Weights of a small GPT-style language model, trained from scratch on English Wikipedia.
Size: 13 layers, width 448, 7 heads of 64, MLP 1344 tanh GELU.
Each number is 128 + 24 x the weight over its row's rms, rounded and kept within 0 to 255. Layers, rows and columns count from 0. Numbers have three digits each. The size before them is the row's rms in percent of the matrix's.

# up: layer 6 MLP up, 1344x448, rms 0.109, rows 691-718, columns 336-447
# down: layer 6 MLP down (transposed), 1344x448, rms 0.113, rows 691-718, columns 336-447
up691 099:116178143100144127092111168119126080143089145124173097197136135135118149150136112123099096123174116148132143119106156136109102104122109176137110118131118140100124133135164152126133149124140135151179100141131094095150112105123098121156132126135153188118153116111162082119122085131125087156165126127133081155138116148126129146108112120145
down691 097:161130155153146191157141101138095153169104084117098129110143155141137111133114080104149123120102109146110143152100120135128128137148125184118160120118132063113123122099139158142146107107114143139112111133115221111126136135138146102097132123149165107111116104186158075142156130143157140118139147125115142178141106112174112096156135135158
up692 100:125135121144162157118137125126120153135133146133158139141121131131120151112098142086136124141104107101167137136099142146127150105146131117115129126161130150126144140109173111135139153149144135113067138156137178133141130141098107122112064171093148133114093147101171123117103111082127141198122092080104104111111116115105144133102147185170
down692 102:149107157126112135149096122167085141069117122116121124168114125112078116107162156119084140153117170149123083137148140109131120127146126165136137142176112142118156159130139148115112108110107185173105128176162096092120096149125141147117131155144137107137130130164157128144118098135193151121129133105130169159135091142081111113177155085167
up693 108:125130132131142079111132147135120097140135171087141091148133131135076137125104116149128117122129132109133117131147087143158127096116147118128081152154166164106127133137145136114154161163140083106108125168168171117069121098109112123087123109119092119126143091081096172134108133118116121115175119099141106109085141143120148137114116114182
down693 104:185119126160123119121128095121119138107130152132137126103112143118145151130148085190134152139119119151170152149116106148103095118070147094127098144114153134142085125141136140165130086164101126174126103109129114098179102111139136156161149095148124114092152155113135134111136096094084154134120099145146132113153075173153124115132145147127
up694 100:104146105177163144150140132110102132135144121134141108105126139097134118118135138120114137150088105104115118152168129104089184127101183086166152141167130091092150158135131117110123125107117134092124124147108122100078160153139137090076086146165123138104160120134121143151112131115130135106182164141078109143116157127129078162161115111146
down694 102:161123137114105129158160110079136105124161141142126130133138112110135138112128094101159106108128156121136099131141135115137097131119119180141108162118143120098125114102124136119129117162152146109153142122085163165112128165124125150118125111141152115164120122115125120174141098155069145147094101137159173147165118169117088072122128123116
up695 101:162132134117171096168148145109086146153118090112115064133090144141084095120125155146125146121086090130115120148137091167117128139110154115129134136135166120174122167121139106137121186114115142106167120134134131127118120169161170159138096155101139199130094138146126151120141120114135093130125094109148158142135158133111138106137147165135
down695 094:121131120107085126154141107113121126108098128129146149085118127112089127162122103158150122173184116129151168106106106148171154107108079114085155115133107095110162062131126091093121106189108129096140085076098114127104076121114116125132136107134112088201141125116134170126146085118122119116112135118109153166107098150115155159092099097099
up696 102:133105154127107049110129104139120127063137093143109093113139170115131120143161215110113155151113092104116127115150157126104151073128116122086131148118139121133097091156090150115164095133094167121169127116155114129143101109144159118096125137139112115083118136098166132195124153131125139152124126146129126109148122120122085087167102109076
down696 102:128149079125146140142138139122117116143130112139113149110122115138115124132129123124133109100147145114146113132118119105145112152125161186149168129145108142102127160125117108156186106054145122166104085136129107164100130140126078138129071099138145154119180124126119119122039107111149134130137152152107159106116153131117105148080101116133
up697 090:145159139119115137151128145124095102097107122126147141179135149131126131147079129124172154136103153137124077098100101132121108149111135130129129101128149141131149093136101140134078100139109130144095130119082153198119134108130100149113112151129096110188092144137124121090119142161143127138131119115126122091110128157104171139103132132129
down697 092:102091141115134099113149083111138075130128121106128102117081108132131153103173149133154133110112110093128152125082106148146177082154124140157096133123163105120133144080107118124161122093140108078127146139151118099117070074130108126159120092154141137153122120147142133120088120138116161117155106093110172099147130099136095137119097186135
up698 104:076165119122117146157084166139107103095125122106138106128154105110148125117071137166149139101163133160100101148155104114133133105121103081121129112142128142120145103125105156124099120125110090163096112132138125114109146113129155120111126132139097141119091144121146098151114097125137116136171081161138077165133135123145087149119108131111
down698 099:089126097138166120115091136166140084127154143126128143133107153100140104099152132166179160121151096159115127157119133122138140125180093121101132126095149127089143107128130129169128140139126153134088119163113127166101123107139127103120144114150145106156109127120151109112081116107126151139158150137131104113210104137146138090119125152139
up699 096:146134142139151134160138149148118091161132075167110114135126140108142122155131130105129176126155095086144115174173151084128102089098118131171137133138157101113102109165131151154096122146087131114066135146149118134135096095092131100146089105139120177166096152100131136114149083117135118157136115153151126104126106099149093125100084139100
down699 096:135164141135136151133084126124095137091126101154131125153092162138132128188137136137179118153148201109093110159122095129068139127125097106136133126139129104126104136162106116116114106110149145131109146120089147120122098180143159093125145157118125111134139073085111118113102121140132130097146146104089055118143181151149102147109140092139
up700 099:102162139092139149129141168129130158144122120085143122108142131096116142121119150106188128108136179134162169126143167099137118156160160133120090104126105140137158111128113161091095198130120120106115110106115111106129118126143135125149156124110076125147125108084126133099096130094097109120166126089144146163078147170124124113129133144106
down700 095:120106163145132128124141150137113129164116125124114113132144158169122152128140127116097118076134090108108130127106086163095113120150084085148115175183128077133159167134110134145115097120129162150107118159123151140152146171153086152089138136131126160142143107094109092134157120158125154144092100144138145127152139105131104137097080148118
up701 100:136137105133159121125133104172113105162130124114128078111120108130104155150136150078121081125142130173128143099124125135131125149147138111126135106129119157075149107126113124120102136128123131155133120145136100134135142126096139139123158106126116152046099133083124137165130092173117104123098116105123123137163143149189152100103141160128
down701 103:102096143116076113144150089111097103129105045160139121134115130116111109154103098110141110128126132176135116147128128159128125093095118121137124122096149116099148149139115070149093145166127153139140149170162091117132174109109121145106101100090144129125113113127121105165091081157131113086123153124150096133111114113112103103139081118174
up702 098:140109130173155109108140139129124139121121148095121070122178155123131129093139109142094140114141121164160142101119127139155148118092106087138071144134120166102114139117087134149158143165096146121113146161118126124163188086172155143090112150105192148101112149087148133145120131159152115081133131166135143135143126116103151123130114165159
down702 102:154105140184158102137140137116096138129114120106146149119102158107132136168152127170091093127128159128120109134101174160130141111114126125129170136114103134117146131115087115105141095138164110102168111125105125092091154097134101141095082110145153115120174118133164082119146124157162159074151150132103109108122126136106186102125144112118
up703 104:112148117110082092084131154127090140108144139155158113142117160137133143182159126180117147128118104114142147124142115129132087101143143141082141133130118135091120178136157121152096113100116085177135131148100125159153099134139107177092102143142080140152121130125130121149152158114166106137125114166124129169120150098100145115116138115134
down703 114:122124101126110115101156116174125129141110130134151094095114126124075125111136126164110110131149159146138061077107135180123121117119100183165091094148130080135083158138124115100121178128112144115058159109131135159121137144133137116161128095111124145101108134161143090110163109106145062120133102107160103108141093151111122142165155115091
up704 092:155062148084091128090111154134119126117114107160142143123079159140085173078092138182131117121166124159166140133105136123160103153124091140142182157162185139151091132167187133106174156104136195145163112108143167135129127130147133146121127093153109136109099157111116115145162122155127114086152130125145134143152145132130135133068132156135
down704 091:072115151127138093131111124143061163121120099140095147148143112148131138125125061110164144137077147134149106117141145092084099159127141124157148102115140120165114137128121119150148080121131089111115156147152125122115110136148145113120125155117143120137163147152083125127101140137153136145096150118098134095123112090146134084106100158153
up705 105:089150158112143119118160114156117097129135152118115099143176110145130120108113103137099140144142137117067109135145158126092130162122107165169118083183155130187139114127112135150155173133118138101147135096122102178109124123111152110126156101149149141107135102074131121088129103137122153155102132141095128091109139137133100129149166136118
down705 099:142118123129116123113118083129094115113101135142137168115115123152145125114174098130088140121123147125126109166105139134096144121122139131178162122132144123123127108127101122125105078113084149146113138146125137145158139092095147158126127137109146111121130109108136122154125088125187173167158124085143131111102111126141125071156113169150
up706 107:108134126172144097085134144118108129112130136110123182178171134092113120163113137129136132140141115098119136069137146122128140114124115149099105102126143145128077122123107172168145148150112145099127081135135113105161091078149178135132137118103093101152135151180163169138148158119127145125164105155162131127098109073131117126139120146131
down706 099:120111130133129132103134120119127141134148142162139094109120171097114121133089150117098132094104133131125103113105121169137127124164108139129187133121105147132148090140086107145163089141112152134131128149086108133146142143098152113161136129167108089075122109129107110126155144175137167161087148128137132108153140099137114109130122162147
up707 092:109159112113090117099127132122096131090165101108150120188098119162127153100121167086144129132137077144187145098123096152129122114118149115137121101133119147156141152117132137121127147173135111138107146147102107099106088149139110069142121128132133195097140148138106148157136162123171115181143101182140136109150139129176111132125165137111
down707 093:125113138154136108104148119143144136140130168114094169118093128167136146125142135139114133093115123113126137136143168107095110126085137163126075106125145115112136113147157158128114141108141144157154132157120111118108128125127133142106094114110142079101162144167083105148176114124117142131092098138150098126118076119136092119137071134105
up708 111:108116127147137146143158113158122162101125126137115181151161105152175133143096128101150136165128114132144148101136126156076092117157111088169141147159139132158102111111129119180150118105168119124107160159179126141141128095143106099125118130151141160135163094114120144115137151057154128085107153143142129115114163202122088132121170122136
down708 108:170084169146115109169138126176136134131134143085123090123130140162104116113114096155120123128155130153141163095093129091112142142141138098108147164096137123140151130139155146139123139117093122174136141116118126104121124138131121147142095158121079163139105129128138138097129096124128133107119117130163140085101171139142125082126146082136
up709 092:110128110186128147154144160147135135121202138117123148131093093142117127133112076145124109158119121134114105105097123118089148191148156141146122116110139125136099135118127145132136136089127141122151133114088158203125113127121134123116119097112158137145154109138099181077130149149101113102121173093088129145118147123145075083166131108126
down709 096:178144145143095171135120144140128125134129119117113118113145149142131108082144106141160120137163109151105159150130144137121105120145129140098121069102152132117106116154144120168121079098141133113153135146129105149095142119113125150135150124102110094142088150104158127144149133127141109139156139129140132148121129116126136141100136158131
up710 101:167094149129124096155125097178118125112095177137128153113121110143128122099123144128134132119150113141136116112119123099097137137117099161090158125121171131121117127098165106107190099095134114122128150152122157148177122096087153144099176118146136098119147113098135124148116157143142092123125082179140133168073120100096133112152120172126
down710 105:128159185127130134173142135176118118114127109122106114109108120141111154110113156148095121105113140178105135174154175119135119121117158180106157148146113169127126132105098115081146127071180138123094139142102122166141140129151158113074137120161101167150175114164141148129135127131117129132141140123117138160117087111135097142123098148136
up711 107:162120118159151141106145123075139133097102173115140167136123156158115121095124130121142184100085145079142159100156094152132119135127151132115084133117118106153109142134127172130123108147168128150100119138118112094077130137134084120105136172119119063121118132109091125096166143115122146094162090155155127082119137160111148124102140164115
down711 103:130129127123074153122087138107144103125101087132147154106085129141137114115131144105144163089117097130156154123072142142109129099112106094105149134112131157118116152131137147117112153140161160143124132109128124088121131115147100098136118090156142153109102118140129158132112123128137164121146139112118159121117096110134094164106093090105
up712 098:123128148096126119118141172115115197132110143127163147117183132106119145118107095154123143132131132116149193176152105119131140092155111145139126105085133146134123130128117137130159133163154112143121111143086121113112171102110143133126125133160111146120118136078095119153118151121138137116115115105129152124178153109102151121149142180109
down712 099:113063112055112063160143112146102130111123111125138104086136108128123054122147172100167114141109097121135147103172146124116150109152099152138155107147098104147153130134132121110087127110113145130120136091107136116101139074107153142113149129170094132102163090116145138102073135127117174128149161121103124138129098137171113143112117144140
up713 121:140098109104123113126123134120113134136148128142153139141149095159101131113115117165131142097124088106164146135116100118093131110129144099129111163142131085075113147131141159090093126116145134157102127098145163118093121172098131153135174129116130093152084153090148146102160114139154151140121101149129168133050109144135146147190128125119
down713 114:129144138131165111068124101179138111147147080109116151149158114155091125150095078123161127115099132105139113128147130098118120156133134096131113156141101139126100100135084105114146114152109126101147117179085146159130110149123113165122127130108148107139117132084143105100090135128115092167097105155076143125126081141146169132159138132142
up714 106:136139141138143103166139078196130107137128156199158183106157165090113139148155136099124104106098149130132099090142117112105141147161107091131126121111143133141104092152140179169118129119148133125121171113133138108111096104135140160122107131136161097142149128091109141116176123127105127118142131126106093096147130137096108087111100152106
down714 111:123171110145134062114146067123119141124138108121128102128127110105111118130110157089154131150157165083138108120159114109160126122174163206093120151123147144155122083085163110123142159150145137105119135125102139105108142116119097163077149142147112111081105128122085148114168130143102135145110143166139121115093109132105143117164144154125
up715 114:155141148128114114125162138105157159145134137143196103112115125140165157085163107123131153111105114122110081158171114179121106113130130098100112085119112137146106100150144171091113145143140135096153177088119146050157174109174119124112124138119137149121094138145118162105106093136092103090070132152111172145118081118155148138159161141130
down715 096:142118147100115152133136109122129094116081149132141103135092120149108136107131134098142124098143100129103106097108135137114116150107163120172136150124109111117136155139124112121124121098114147132123140134122138159099132120109113189118130119075112130147168113182154136130106112081119149177136152123146128147145089091164123115124111079130
up716 113:162107126120094077143126128137117121169110110105082133143124123101137161163152113158132155112184113099099164147132137159136106171133136171130116153080095100154176141141149144135115114133138134153165110110150109090138124136162095090120124131149141159103123139126134115131138130134106109153121170153119143100094124153160133138146160075110
down716 105:130158100134128082110135096130128152104097144167150115162141180154120114057102101102121123124162099115107115124106158148109125144199133166098101165132093123133121124173140137105117126147107095097122136126117144151115105144109143137167084111095125119133101134110107130116128132159130118135129142136105133193124136171079172137129145183143
up717 095:124159090122126086163117113111119121187176157165113098136157121138139143104119161149151138101126138118135155139174131153111138138128131149113146111088143174134132155094150122052117095120166123156124129174114131107139098105105154167118142107141094113146116135104119157099085121086152137103112139103104147143131141111086120125121121144107
down717 088:106134118144130126116143097158163157100117109102146096113119122152134120162085121147131113169098120131068105138157121111134152172106158101117114084115128126123126139146118146148142111129128096128125169129101155115115140143135099131152159153116179130104156095155120131121152144106131125139111124124095152120060114138169135139097130130150
up718 098:108089100157114133146115090099126169125125151127174128133170091101088141096115131135125103125163114137105149139113089133110134135145123154163105129145151072134108187124134131170168127140108109118122156135120144109115135152095152129099146155116112140139155129121141073116131115143127081167113139117141153150172145143156116132139130109128
down718 101:121087120078111111094152133124096110138144163119145145151154174150117104141138123119142146102104105096108110158180101116101113128124151142119147108112177116126124146143129119176108148125157124121133194110123108139126084151129116159143101132108126123110119178122078083154170083136162199133158117122099084111147124098135111153167101069157